Each number is 128 + 24 x the weight over its row's rms, rounded and kept within 0 to 255. Layers, rows and columns count from 0. Numbers have three digits each. The size before them is the row's rms in percent of the matrix's.

# layer 11 MLP gate, 256x96, rms 0.164, rows 170-218, columns 0-95
096:123097174125177108135134130128165137115112115124138153132108112152127146127145166114135135161103081100076151140137113111110128119141165162118136104113158111113151172177103097144117160124127134131124111065138165126113107133183150092183129146142082120118127124102149122111143131133137136085
094:093131125148140103129132124119099152112139113191156110129099163124123105083172124141098098138139102096107142150078080141125107107154116113147131161161108141125196130090130146139099095158127176137097130170135143087129128120156124139116128121114136154158132159128091141112151159128139115114
104:157133142115134133085124111085083097143121118126182103119148094123144116152102161136103115148103075091141149113131100137115131132152113094140147079151116147141170140091152116144118141151135093101091155154099120112110116113111091120147131187103137155110106099126124131109106110118090091117
088:147124121188138125161115132118123141110134128087071139148154147097147111158109186144126107137093116146152160151153084151118139120104099143129162119105130161129156126140096085162082135105105130125124161127130131112143142112146123132133127135157131098121137181089146076118139126071113105133
101:093171104129137119159108111166118103169124136138113127089109130142139142124095126153173085152131157139116153128111120120134155111112129124095093141168100139175111163110142099144127102114108135124197099151111156115152134077130125145141129112116151152134113100127189146094131133111128089159
105:151089135113132097096132129145101127120097143123133154129140138109189080121097112132145104133128169110151152110141128104140123125161098108114100170164112119109148180126086122137071108122133122075158111108109120146160145148154175124106080122096114106114116152149108149123117093109150139142
090:090120148125181152141138145157159125093114146150169144151144131150166080109136181134147108158130105122134135091079073134086102112151152135176158125132113152144157132125112115127137104122095119117151131083147145129128135132155116162141125143112119164171154148138167160123138126158120108110
094:089123107111121124135128087146137151117152095109132112171144113125154151136170089156112174101150090167114098145173110125118167085150112130125119159125114159116160156112103102170170174139120128125116143110119131090118108114121146119141087098154093111147100128154092120140119146130150135168
103:115130129148128114148122111148111136129144160149177127142110159100097155116099122111063153185080156168097123111122109100106112121130144100128157145119148146115143126129172114150118078126140116147082116161116090107140119143181099144120163123111127142122091129118174112121100134133097098124
107:150144126125109131156112148124095131116145152109127148129105119119128090126160142088119105104145100124103159158126129081139150147116168110152166157162140109194131148125132135102134149135141117166136153089139106098144091118114141113118067131128103120106055152135112084109119082140147142139
092:141120119144144080151155150108132134134134114092136161111106154120143141173121130202116121141132118112133126122132080122097098113143116088150103138186079095134136128149128138133148159108154117098068094137134114110134097120144138111191094155154120095114126097162125128113116118124146111145
096:146185093148162121100182152091133141133118107114144109130132140127110131128154157168135165120139153119154157130139140132093182114115152132124091161130175114130125131116133150108102155121126139098141094194105125139096096120143088120093133139141161137156146173081124111126128141129123151157
095:103150137147162148136141110144105118124162135098113134184124120128090119145106102141145134102102120180152126086137132145160097118118183137133082131148116146143132131144167093180125124104131114118132167156161162122142159164108119130114100139151088148151115136142116121146088105173089098145
105:128098134111147102126078157102130097119142118125116128102115115107138071130165145128139157133173106106125134149125106125088128122120108106090071182111139150145119079130174118144138152162106104146113162109106105114118151154100101130140123135149147139079169161135169107135113129155130132094
104:127142108199179140132128171124115130150132110103119122150125145153079190158127156126122105059128119133132139080136090119115143132144112115125136114137144116137119111117128105102118121135113123098096136127113178125167120096158149079118162116113144118111102119125141119074155143154160117115
100:120121147092132145135147117142112124148094115152142156160146104146116137115121117161144080165126107130130150113161129123132128139123135115156119143181150114137185106106156103166095146126074108116110144125084121148098140117121055154179123117148136090145136134127115158159182156118123134156
101:155174087089129133149114148127127143171131134144104133183129131065153147124102124125162101132116092126104150101137134124142139122117130116109141153121133129109108124175115115127115119131107175146103178125164148138205110141143130131144150140106150138093109134149139136075181111111095132126
089:153116120092170129135088112094097099125118119142101151126118154142144136146104118106139102094082090142088148092154106136131151112126111142114124128190081098146167146123155101105128106106136125163096125106161075135096168139164119144150113135138150160117103173115131124112123128121140102104
093:127105136163105134175137087150088111134127158173146146134153112162157130123065123115138098116109144128131145152132114142091143136147123095116088131109164154166106081095164110145107101149141135113134157110144144133096191123106107129146103155148099109094154115123136085097132137109129131112
112:142151094116151120128126166118115124122141175111133147101132115157085144091108096129093089151161154111137162154132165117147183164149188164098119152135097154147155154134158115158129130146108111148126115141104152102100092161109140110135151131168104130104154159097111141147100134120137129141
097:137121140150097114136148097101157128094172119126139098114155119156089134154172135137075140081103136141121102134164149126151120098172159105106163111095108102118127110128148128157130104179123113113122119151131127131097177187131112146115131147120157094161156124150129106119176123116137154112
111:107134130152128094104121157090120106107150105162140140082101098095183113150098129139163123144132092075147112080151115128096177111137092083122135129141129094141149121118147123134133110089121132135103075099159143152122097102137133101132155157111145144162143125139127121121157092154098137124
102:175141134125135099127136096153142118106137084127109123113133103138127147122156146134133175055115138088125120112154146126121125142083180141124125116108125154150187131094098108167077114139098117119124126101127145104122135103151117111121132139158136112120196150120168162166115105117148126124
101:165177192086153126130174122096096144143109118121162141160132097133132152108117130094128141127133085146182139134161122138176138133138145089163127180168130128153104106130126113100112113152136163141113096154142124128103133130168127135129117108119140109138118184129164106146119104144107119122
105:182110142150110161139143134143116182130167118169143150123156140109105118138126127119143118148128154121101149157159149088143174131128189116133103134137148121105120121110155120162122171126102147182143101092122107142120126145090138155102126116134170131150151086130133128156110178121089162140
106:139111139141141109128105144095137122121137123096054157101179125186093112139140106143135182114136176102156101103145124115121152106099167107098110154100091147145149087145156106137123142123112113170101114135133113164147130131149119085113119117107122141142176146139146140125120109092134119145
108:123145096132108121106129110115116136157132168157131141110118162114138130086135093122139133153173101132134138123092146164128145091100169150137152161126150084075177132109096111118150112107127137148117158110133107115103176129126127131128112140161131108097173150123148133136104147162210116127
092:139124073156107129139105156126132140116130145142111102123153148137123166085139101134117126126149124111147138104173148158113172132102115132094144090149121125105113142126135060162128128089153152102100159167138152157132137145129103132155126192107119093148155135164103115149125095173118125163
101:116119101165137126121112123134114088133138117161147115145119146135173144142138122168146123123156109121056080128169147148134127140151141126144089123112117135128110137153112138174178121111121114167151111103122137102109114174146136181131144169164144118143080115134113122144119113121058145156
103:156146114126115120151110123152098137114137099160136098084116153128187130088151085167112131142148130142101092113162134163104127141127146105145069179100116131116102103127127134137146108131105126136124105114088111157103108125127092112088085119164155138130107097130173128148145097150114168135
110:156141141100143159122113086113129173119123056144105134152120129169128112101156128111161135137123105151169115121151117136130137122081105124146105179123144107114129112136132140141112134107146111161157125122091177109175151130127100192149139177165112164129146135122158101103110114118136148135
095:132097114106159163166128127124124125090122165137126136114113105128131135085134155175109135126159149171127162125122108109136107112126094151122149117158125134107117080122093149129105113147124135118203131108174144086096117134153160166134154100143145143141118184143137112126125087134121125184
101:136175173116151097158104113132130077187133130112165128114124109118152150154160100074162156123157120131155115110102124121107160133110118087162150133118106122134140110111138138101120150082121130109135067115119127107133136101078094123134122129115133104132156095155116168134145083145124109139
102:162141137101177129162093117110154149119127121124140149113112137127162134105126139123109161123134150132120127111137144120141104109116142133113119121086108115157170109107136125100195066141119149166170131116186141130137151098131114093109140145166117149132112168155151064132113149094145165131
100:103121135110133113159117111048119130144103082124122138159122125085148092129143164099121162098160119127165127124131105145147146114164121142071099135129131113125117088172158145150131143114165113141167124159118135139141200135166153146112146150126142136115127123149126155152131120089154149122
098:134170142095126146139093100104104153102157153113124155181172110157130114149155142108142143135134147180111150158110126087089143155133126114112150132153088088145137114167108154131162121151104111108132171133110101104151155086150117124116106129163109120117143137129105128131097096127065131131
100:106166143208154095129108164172117096127115118098115096085126149116127111129135116127097132123152069103115123139122089104141121099134113110138106152123162121139146168166156134126125129136133133119091140147143103116125204146133128149119137153115104138175097109145121139126155138152097103119
093:125147117162130146118178167118132099097132141119102117101170165144137135136141111131142142156094131155135152133150127102126086091140101138144118112134155129125147147123158114162110160132148103120085137130113155131132166127088126158094120189152132183179112123172087154147128149110114168133
097:105150169137129140113164105128167158149162085113139171131106158122166095117140106119094101124129132140158147118097150115149141117154125099104141153160151186160101139155172165143141105146149140103143174104130102133206099144107150120124148127137138145108146140117135124151126127117130103149
098:137128085133167114109136136169086108100148134185102132185140165131118134117113140165109161109117101078126117145153118135137116132131130123104169144137113149131095145129077158123155095117105096150105127127139129102123126119079129171149170126149138148131115146138154116129106132100105083179
098:136119136161153157109149143161114129153132142117134147146108156138112098087103090129086109072135119137194166113166093125117131133127114093122164072126093117161112151108120087100135139092127124114116101101100144127138144192107130129147107151139109138143146134124116112120101121175121103122
088:135155124123143171136100144166121143122111110127120074157057159099130137137116104096105134109125130108101168080088115132168133111166086114129135124094108096095126137159136126147137110160165112154130099100164108099110106131135160134129127161125120167165105130119139146134139099153156104125
100:127104133100152129144105104131122123124095090118150079124149163161121171114147132115177090115145080089130089160133128161090163105129066100135147138125152128122142153141138101116114091134136108153142115097148166130168110131120126131112165094112152091128102153128120157123096143151127164117
096:137125103135172135063119125091099160113123154080157131101134164132114137138111133178112136126126166119132125106128131146164153116140139103137139092148143114157139130159142065119159147121128131130097159142123133146174127109142117127152111178148136153121110113168153149086141122132199119135
105:125120092152172143153124118126139105105174156138072116103155112107141156121106109085136148144146111123164104108106144141119114129108107137097171136113148111146123127140150125115155126117107134108167129163100114110125215130168147131091082142150165127170151116172136137136105145133128134106
105:102107131157188167117115117122125110128126200116168138147082155130095100138143140094148139134137138115125174097122092112126116126172129137155140133130120118136110156153155175133107171136133120092135119129159092134117152097129130148143127168115148135178163092106124116110139114164121088108
095:112120100183156093146133136137139134117097130156102139136085154166133159096123154109168096134118133120105138161111140074141118149105062098121139130151116130117142164149116156140103106142088111144155144091144132084136131173141165143128126105140189143137105158088130141124136119135109133131
097:124100121183144141128124158126139094121150083151133107148109143126110090147107109078119133184134112107131099096149113124115118144145100160097132140096129129163114166110127165122123117139131089091081100117150083110105137075138125145150147161102119177133122125124135182148124122155129103145
104:114179106139114116126122126142158129129139114102141153089127165109128093123133160116158099128177115177103137125138094118101132114130132103138101140171143095094176112181100124127137104178117103095152111126113133127126107122147186138077125132089107141143134101148144116153114147107099163150
# layer 11 MLP up, 256x96, rms 0.176, rows 170-217, columns 0-95
085:130115133098108118121104166168119120107135110121122132121157113145126119093116152123095088124090119145127149143082112133101126151054169102112094137128129125096121156155163132138139149130118139126180113104138098137099099135096124178150125093145074141156106136096108145161117141122133170166
091:107128131135135131105119163137150120124125170128128125091065147186115095108150170138146116101140155140122106105111116187106135114102147100104121157139138131128102094128152107152108111141171163118119116122133126145129107140086071122162125167167103136118164116157090115110092145150101110127
094:150141086127100117145103143102128145168162086141122097115134084104126108125126120125136115124110117083112127119104123143076107121153143120131156139130113134200132138093155136148103126133112121146133157092111144126123079085118132105171159184117098177128131093129086138136109108159113151126
093:103125159112139133132141091108117113102140133119131074136122085115127156074100146119139088163120167078110173143146130114148123129130173139110170101112123128118071115115150124093111147141152149096144113171148086109130102136093142101108118145088113150156139127149136143132170123148120092128
098:108133155111134125102146145133107173149157128148100119105122145153096119116113105144126124115143109156092129087141105140121178137098084177161142140189084109135102142128161123163151093132137141164131128145118121104147134102159109167123124115085158089161142126121170134153159122115084135135
111:080173145095105133111147116115100079120129106116121097113162136156108125131123117116120122110126132109083143134154081139125092141150165081108116117103124153127139154116145172143139100121128101148163130137126154117111111096128118126140106140115080153109165109153139092163091188169161147130
093:104118107160157138157164184107098182146116150133156113123144166115129113130154152131119154132114163106142116126121114106136144109137076078106118107146128155143181161126132127134145115119140122119142118126115099096129135115140100143132148146121189154190104107154140137092123098140145111074
093:130092127138125121145066136099124153148126116157146096156170099120163114127142126116144157144114107102139116088125124126079148113119079135184119145102107096116155163100118133127114096143150107112118154139165131089091148126128127124144158128076115133136078165124113113128170099137114117087
097:128118090146148126131107166111100139141133126121095186126148134137113163113131101162128120119105112175163121144125142122075127145108094111118120155141163118071099122170151106154141091131159169125132130144111126168170139120106137122108133106147179106100168152101144116126135152110123159082
090:078099103131144097108120116109120118081134091165130133148137158155133159133141163101150151115082141074122140141146157093153106089133108178108112105139171116112156148123120096096139133135113134141121163130166131126135144149157157102127140106147130130104122083111096161115095136142112086094
094:105110116121112138091131114122176103113160073177136147130107096138136139153124154133129093122069140109107124146151108135136167157131147122103099182093125136124169117101134173150167140136097127152077142102145135109071126120102155143134152145155120141132149149120117131108123123103153092115
097:158142131129142110160138134142133149161100113154136117131131119144127126132144155094156122124103112109137130110111097138139117130143102099129179119144165119121119144159092119125117131139093127104109064149117132132230132148119131065097141142111166115120124175096160119120157157156121118096
100:111097107109164139135172109154133141088143121167132155165103117171130180137134118135147136065162129092151113140123106179114147105088106127148123113107119131134138128098089100108124126162167124140149120107151176108150124154129176119091165128120135103162135118110127111126125100156123105107
103:092119136129096136112076105085152131101138143088089175079109089140136122111131116123111156095091130080105159093129145138169096084152153093152114113117138154109127129091135125139119123136157151133102153140127151100108141147100134110137136097120171154147109144130085155139124155131150112110
115:126107139120118113114169149124094143141151145134137115107139115076143089106110123143140153156126186132080123103153167163158114126118126067126174106173112105154137148110142121151172167172133144101147134118147104140138096144110135134075157131122124137132152124138131117168128158144139124174
095:143118142117159143123187172104170149115179128125126143163089124112109156116105127136109138143152119114130088130116148121124116129121161124182116132118105117165132096114138147131073100138120131098140104110145124146089099122124133115145136152150111080151155065098147104169181123119141110137
101:121104123131151146160097113131095169123160160140114140125104096156137112093162110096146168132141140126117079140121151129101155133139138147122117098161155129111131161168125135102102130159117109096153172106148125156094161120137146134113110127116117102111133083143076139137064148147076131097
101:124077138083136126096099165129122103154125132117100151131123135122131113166110116100155113129124115166092145107111142132106116132107124186140116154137082143118152148137110125117131120124118114166114103098093081149100170144152085147157135108095141148112163169083137120151121113116178114086
092:143148163082141108096122127088109133107153064092083118145135104100130108114198185159148101129140107110113108088127152129147134126137130110164146103096134142135132130116111144141136088112108108117128110127120159111126097107113153114095083139088102136153161150115137163148128116104132148130
104:099108162130099110149116134121121119103065142124156108128148135155120150135143128119146145118132149163111161115097138160189183146137114105112109129091134103153120093129166127183142108139113122075079112152145115159124136150146128150150074121133159106106116105177133139134116148124137110147
099:135128082130142091130159092121103180130079119138108076101125130131157111101137128138139106124134134158105139147139117151113097095154143132126148113149115099114076099148111082130158109164115081112115117144149110144085087138138096109153115133163090133143132159101086135123167131146099142128
098:112161141130142116132100117119087173086153146153150138102081123103122154154133124101142127151147143115127152129126115151140109099204098124150148152086124149107106149082172139128178125131098108077117116136135129127146122098140156144117115100113146117124149134090149120139162178147108126160
104:125135146131143113081159134119094099113120112130124133118176104166159113175125124120132155162111176156129120129133092118123129134131128148189111106136168134103105110093146173109154072094142175130123123095156109132133158142136131108136087141115112106167154166134132108177114147133135109109
107:130130104126121145124139122131117120114091129130140140143146169113162110053092145142116108134131135125109144127114140140152088139125125092139134136137104115114146129119160124122110105126115151151141108147152097118056106092149097110143062114145159170103133171157122111104126115204137125164
090:099148108150125132150115129148132093120126122092138141103142131163112094129092097099110172126099137154176098116130113144109159108128096120063135156134165137114177072169116119140182126135149162133122129114132157131119150144119102153118117114091114161099148092134107131108165101142155120144
108:123129115115114103141108118146172120109120140134168166122157130114105155160085099126136106136202112140137144135123112179150096130108146099167145112094159125172144122148153117156162106103119162107141119152129124085122144106131114119161131125133115109140093128120140135135188174120106094087
107:115099093133116117151156136131128137115141141157158183110142130153151132081124157142085094141180100124115118152129134126117136129129107130086109153124175156139110107076146138146094122139151149121170119148146151135160149137095146166122061178129157159108164139133162139125142132149128141127
090:126127113157131178169125137123120126129110173116119123125124177107112108097158174153110113111149141120090141094112137147120118160131165130120114119153134132096128114132187116167136099134109133139138094133140164108131096117144090145109137119120200134126171154165104136180107140100151088123
097:141136041142151110104152148146128115124126093111158155090116112100090153125116117142138132122118180125131129103130079130092099109157144106138161134108118112139148163106131134131133122132098093149144151139130102110100128125091117119149142107135132104074135105152133093174113146127199135124
112:105177097097117118117137138129101119110132121119149154156148098103139139143142105161126134133148144130153159147129102092115065161145145133129097144102129148132134149166113081150149143143105088130132103132067142173140130144141155135149100124140133142155093086142074147125155167087128099107
106:113128129113132161162103102093125148142160132145127076090100118143136109124104079099159137193112148122109080160172126122114102099114134117123128128099174133143139118130105159125141121099166081102126166128129139131148113156137099140146124173112127110103118137115161084140150151134104163098
095:115151092149086137120128150105165149125163171117146114114110100091103172096125177128150104135127115107119096106124061175137152087169146116155148093107111140124139113121137138136116144162122136080161107111157137146086097104122111114103119149103139164132110127112121119142122143124116166146
097:114123138134156133098126153157130103126151131160116134149124152172132137132180100121131127131102098107157154107117104164189192136120096117131124086139085150158130112119102116101142116155118125092113121114128130122097135096134136124175098135166139117134131143116109120126139135149154036131
112:140104131126154123161140120159133089120124192091122114124133080174159158134073136098143133132103146143132121119120080092159130137153120112119114117098140119146141122095152095092163137153090148150160119167147150110151137118154091111139137092124114157107159175108122126100135136117095149128
103:113111141117096102153104150143134170117120128103161095120160134195077137159131101076105124143077132135147142095159111132117107156093094142136122114125145142127094093133124109164119104158140139138095085109113082163170105108132130154127114128129105132135132142114112108115137181127111116155
100:130120131139162138143117137142113127161173153132136078129092138092112119129120131114143195164104151130159140086138124107117082155130128110099127053169112125101155116112116163112146093140114126129142139140174124122169122104124120106110115086130117123156102115071138150155139098126103131114
101:142111062089126126127138148126117148116124177103132106145154102093118151139156135143155137126121093133126148135155142141126175149140162129113130115096147134189092107092170130078137115105096129164112108139119114144135082102133131143157082168171121152114131165133123152108133103120146157131
104:139154125121133131150130127113147146087136156116091092158126121110135125146158107136163134069152121124100118160160138176111155110092132103112109077122119135151110095154109137130130110132142134113143126153080174109174141113159174172128187113127153096130144137121134127185106136121124140104
106:145123121137173118096122151108126173148122111142134142127108139114124159149147121151124090163129109163108128111087137152143127152088095158167118145110139149163131118111113137160093113090111142106085138150144128102150135158167146158169141160149196094147125090142168105109097113130115117107
092:111154133161116112104147133123151114114097126104109088109149139150130133086099110120176137136080142102089081093170105142101163130103105147144080094116145126116126116117137125128094113116142159135136129119176121143075117118129084130075147122154136178136153101087133131145145111134150137144
107:103130096095144123185089144172144111160130115157097106152115117117118109122131130115126125091113162072121100112138098107093120122193140083077130137125122138146144147109124092162132174147157155135117147129170128124157125131135133144133113126130071119140128114131129138165106137144108124077
084:153173119138126120066169109148148095168105081119142099135156141128141126131106141142106151091100132122111117170119128142098110127126111124094127141154125084125131131121168056103097131105114120110093123119096100114152154102105147094132164096153096084130137131107125115120122123146083138127
109:153140158154123164180126113139154119124098146099117137106143109108121142102138148152184084124131156091141091121122141110150107130171106138151096142135122162135147104130157188145098123130112126120172165128102092137127128136182108138142153125096125119125139103140147142175135141094133184113
104:164140079116132158123181113139111132092138076135182136081152124134092120096103154161120115135109135124150118130160132142135122099111136133100120146110137141163101131116149157148087106094132143193148162123139127105096108136136156118152108133176170115099124163130127146109149149164114144130
100:130136154145123156171108107105148165120093080119165145133125104122080115091133161146125085105118115114111135095158123141139140103130150140158107156098129149128101092119146115074119111139130136158134146130134168091120062132122159104103139115108130110107088131148117136102122161126146174172
096:141140094101092075156108134136184165138157080109120154150146093166169132119108106093153131108112150144119116134157115140142151139129128129110114103107163116108137138094110080092118121137126133172103133159149155129174122173125121129127107087154115117089117094143134133177137127130124146111
102:121134157146111124107087103148087123083107113158098091111140151114128124138129154145104089170136070132095096093144151103125141156117153103154108120173084155118163157127126122163157128112122132151104117113132119143121143107135105094157139120138138124124134149173186129133133093146087105159
098:095101126177129114161128138107119141163177144131164113179135124102122111163097144147125121147125085134141143117110076122139143122118086109130086142096150191159105155122116162109104134130147148119099108109147134135096144099137113131116142144131117146143091129103128191134087125147156127092
# layer 11 MLP down (transposed), 256x96, rms 0.196, rows 170-217, columns 0-95
095:149121144160118141116134077079118146123109107100172112143121117096133133133135141149123131139117112168090133106128194098152137127189118142166146085136154148127131097119113158105095112139143161084134111126112168117171175125121127112098163135131147102142088127150131158107162125139145130108
093:112112102139112162143142139121150149124144108110107110168149122087139164103147098108118100145122183100141189102148118138144067125133169140164134142108123128105174140144096137164112149142100108140136151171128122109093158113119142145155164121122158127151107152083167127105142146133134156112
095:111153137118149122114150106129134136142133176130081120142107125114140139139117138112131127132143187120099168116118164141149155148114118188081145174089152085115138118167136189111139110130117132125190111129158133103139135139138104149119128134104084106119107164103109103100138102093152138110
091:136109107158114111122068157126113154137096117076150206142133136093127116152120154195139142148112102119131089135152090142135121095152103107143121126160102153095138126111136146141120130152115127149153094092124159106105121119149145137058130151121128142113147164115117121118154120120148130133
103:136146134131141125137079170151144152104109148146105142160106140136116114124109101089112156130130177136155160080141123136098091147168135140124162134121141142124114159150120163118105125151137125102128151153151148102089124172111142154112162098116162172111121118130167059121087163132122117110
118:128138127121120130169132111131130104116145158112127128127141133142136173141161139118111115141121123122146130111122078122134144111170104133088092110154136127110084171170143143127083065122137088122092121092074138138156160094183142125135086111141095129132144108143133154124131167093148161098
090:113096151087059134113104126159128094114132122173077136118105105105119159096087118099137142162149169111131104124111148138108090152091137161136155163092133101150125109167100132115105094119150140136110153151113130113121148111092163149143136125147100110112129140104125101110098148104120161114
089:103094084185139107087124077182136134099080104091106131128129142134131106108113145129164089134145128134126149127135140135118157142126084145089094123155082117142137126127127108113137164097081178158124142095118079123133154125143123141116126142134114120100131095173145132131120143134109156113
107:146149148130140116170130097138138142132136139140175124157094135075165183116106155138121153160122148192141108130099123088101125139118104098151152093165133166140161140127141143112118089108117098119086130154126109132140096110161079134109139135130125113135135111118152120136117129145127077076
100:186154097135106134118079098101141124102126093150155137156110115104148150136129145160086087138172151155138098124148112132124095146163124145129149159193129151133160118134134118168095139148135138127111103145084159119121115130121125122137076149125121118129144156130158134172160150124078130114
103:114144119112131135062157120159121118128134118144147128121092078120077154085132082116130145130154164139127154123141152150097162157107111130162160114154141141141119164167142121134144147153119165144155130162104111139102147159076121127147090141135163143149120181133177113156134124115126114115
100:164137095114167099087150146073119146146122095119114123124123117104108117131150129148130158104118138130129179146135134144085160101125128181138112138133186153095101104115117142101124154110116107083142102168113148124113101142107113102096151123101164150103117159107105134172106153115134088119
101:120139120136156158142142123099130108152125107144101173108158069151136154078169114141137117158117120102122085157149144114139101174157155115126117098144130106104178133083139131125133162147133134143124126192113110121137127135101144140177104099113154113126145163159117099128148141078129126147
095:143141075104168095150141126084144063088157165092141119138126127127092122142138110142175119141136121121143152159133149113155109129164123158141099152128162131146140115150122131073127142136113074151109107119145115102101159143127162184153099148124105110132105135115133107121090123119153115130
110:123136155170165165158098141137083149162096120141089112142142140165087164167178143127093104096143134145141122091115100109092165119115145136137106131121138149140158109127126100115073086136123141106120138126114131131144101122170157107161134119102128098118095106128116128075139120143164125143
105:140137090164098128116109113170133167133145197134131034122103148137122164142150122160136106145126145177136142122122105142129106128129104089100119109091115117136115162129129114109143153126142120155122135116130099121117125128144098126095053112122129171130117174134131120131084120133128132132
102:129170112160129116100167120144098101144107118150106179147157132128161168084092102090153127128111111131114125129093128127131128133143104128142126126114140128117157088124121128121120100131144100168064140139128112155169071126141101151127136096087128098156162130141172155139178139151113115144
100:107161135105122110089106155131153162100162161168133130149105121135116110113093122147138125191144188120122122136143145102100055160111149139085127124121131143126110125172132143117105155136122123115138089112083161101105108138128114153117164109091142108151140114113095127178144116130130117127
102:146128129190126123146151153134124125135181124127178163132144099133100146178137138099084128146112121166143124126117138085113152136116168131129172144159112182105112187106157156111139159135148080105134139144081116126121127133167131127093108163134133101124139140096122093137129134119136130143
107:118156140129130131147121117073130113154130081118158124137129114107101135123119117129086116130130084172124089089108126140096140149062105128136181118132130143112108142163082148106105090121164111111146087129117119160136105115101143127160111142055109153142088135146119158132113124127151122130
101:159074129110120120146121146147196116143107156115157143124123182127127127113104130108140153159162138143130118113127099133112080098117128121154169113122134098164116165146112134109111150106095131171130109136144124111134153156140105126111162082137167147090111137142171151102156102146176138103
096:181101116095137115160151141133159114118154098119128096139158147137099124127164106156109098101118170124140146109114130103131080168106190167078141140180125105139127123105090110115088122119138124131158142148144124120126112130118108175147144123151143130123129146106117109140097095086099117088
104:134126098110104141107139107106185154137149115102150082151111114118087104138133127118154113082124119158125127095114078154106096152124129157136174132104096147141091096127143091141112152150106127142101137126123126101120121110145092164121110122140128178123170125151150160176149184127126142152
109:084103129106139137123080175113126143140183163169119167112107115130129154126111137096105106093119127095119133136123152092133138131098115127087175144107097153127114137098136150160126125084154096131115151090101159114117095137144142163121138127140169143141122094127115149108107085083147153145
095:127101148153135135112124136099167192151145118154099181094084128084125126137099161144146127146139134173133091119160140129117160133137113133150124097105133130127105119124153143145120095132154112118130117098124152116152145105126121112154126185160120125108108181093109104159194147141111154119
104:174152142126163118079135101097130108077135154086113151134132126157116105147125117144131136093145155166150104102100137100144095125144155140103118164129146130114134087146146136138155171169102106106118098114121167132088111132140134149110068134152119094157115115143139137118147138090181134147
107:082118100139156135154100180133141117095124091169125156173116129147150114093101131117155144137121128163104154104183150128129085114140107105091115125152115098120126128114138163124078120136150106094169129097100108127149131125121102115154142122109137161090140086100158096122122129095088126125
088:144111157074130101165122150120120118122116101136173140125105134120137096176125120116157162154115152101159105153125129087102087138132166142087143141147137077141113144118125148138141139151174076106146135099104094139113130134076137122149127173138116126143090085097169114103122137119124136124
104:155115126122105110159139103102157087068137170108141080154122136158150099115145110136173127144180123118100118138163166121105153134103135146143114111119153135112093111151131130138150112110106142122135080124141130147127094151149161145126146126131127153145101110113112137116107131089044164127
099:139132128112144135136121047120148136122122132088136085135106124126151098092138135140110091126140152152134136121089111105104099123160186104138144142127087123096111135111122173111088120163144118114136167139143098098144133111101130097092136102115139129097078131125161117103114116098155122072
105:093089142120141136128107111125099137156143148120093131148088126152145123129136166125096124136131121103089155143116094153172129158141142105139151106126146129131176164103127152125168084149147097101098137076119101128095130127101156106138094126105139088126187107173107103173134127115145144115
091:097120157115142147127155093109119134149101139153116136124130154134166096115135129134105140106104202179114208083112148101110129162080106116089121121109120102131120133145092128129144151098147109171145161116104138117118118096152153153120145104166144121149145132175131113119121135116127122134
101:156130120073135140124117088102137142119145107114146151136112147116090152106140139112121093100113158137130156155080138125128113122106126150143115208098092092119137173106126122138140137123118086137145163097136146141074115146111135104138142114144124100095137082114154154167099109113158162144
113:150165065095141138164102111115175126124120162103104150099145071126108131139091098118152123118146152099132130118129158114149121148127134133160081141105111139112114119095137117144149118143083116133129091126194155129134119136144128114108077094113171132141129143097121094158114148107112162131
104:097115143094125159118135134104132147152110103122120150119128131092123115128187124075127182102154123139148166134121108145113192092174126116119151153102122100143118128122175171152111162097134137143186121158126119095130175113147135152117111147117113113105174105142160136125128127113134116114
101:129105165123136106165151115122157131189138109134128141105161095092174112110107105126096163107109100118106091101164106116117134131103134061118080082147133099113120116081107110117106140145140170151119094115129156135105089139141103120139120130124142111110147105119112155140139171112114135101
100:146103172088130075136126125137146135136140101082139162110126124156147100108154122126094104070112136130150122102146136083136132136139125147156131157172142119089130182144118123126108142095151165058126151128110121123107117122113135111120132146149121134081126101136161094129132172142106120088
107:150085119111121147155110089127119127127127091134174120110108135123102093101129139102127111136141098113100136138103090166119161137147134129106168164125091133188137134123146106102156121117116125146141172121117100113146138174162166105132095099096123080063136121156150127105121087121108142130
096:131124112140152109151106161123141108143138163151129121130094169152133118099107151156105140144142134084133133204128140121113132168124099125153079127083122112124115154141128147130144103117141137139098178139119159126110139079117069134087107134097148140136073104106141118113117140114125141182
098:126117144128143138148070103115137137095109131125141144150107125148102155130125165172083123118161131147130155140080116074128094142123095103097142143178113166076104123132124100104165163144093117154137136126093156113120124123123189145122136090131112125139124176135123128136112134091102105119
103:122133111120136142092139096099150101150126135109138125121124117133168183094133148154135120147155133137149158169138144113122159183139146135107108172106098137124163118179088114151140163101106133107132165141095131182078123088126143175132154125136164113137131122092132109135147152124138162148
086:131139172129132123152118101145099139103101145185132163128126094120096148146129103123142129144114118107191148141102165144110144130118128172103171092124150176150127105152123139132144138141146118111138125149123095148053106132151101166138100119095146172154121133121103128143128169160147099131
103:121122150076145167086100149117122117118136092114162105106132097089102091132130116117094178122085164104128147107100123136105131124109173143104127145162147120056108111132130150125146162085150154136130147150170144145093125144121109106093122099161148125173113117136127129124153129118131128108
117:122098119135145138136136136128096140191159102127088141147091124140090120093117094125104094096127164136158150115129137048141108126141111118120111138115098145114138137116116118166058131122125113128144109107131126131122147089163071152150167110134141141107148106115155131113112161152090125110
106:135117125152138135101103139123116096097153150143130110120096120155108151188140113138129147089119145127155162134108153132111121103096110130091164134077129152087106124149136139117166093126140127084163127122167141099093207144125137119108149136125089151152108164146128097151101118137088131119
100:150114102159169150136164154092127106123130170113162174129104121132094129127192161160073115147132063086087131128112108132128165118141134127110149122086124160167109120122166138152106154148135150091118130147145146155118119099124132131137135144115153125156111114168121118140151131126132095128
093:108168100101097130129137139125141101091152131128095123100133114133100146130105112138118151107129121111110127109085161150140075157145167154072131110108135083116091124111138136083115162141155122127119145114125103146108135107097113184114149137124119164121136084133085119157113177079114137107
103:128136117136145173095139090163106104124068113108143133096128150176148174081112145135159126104153147138097147125152149123112079144127131133133132129135104123105171135122128107143109108128119138144163172120101132149170131156125122114123144119174105095135140108166128076125168124123113150181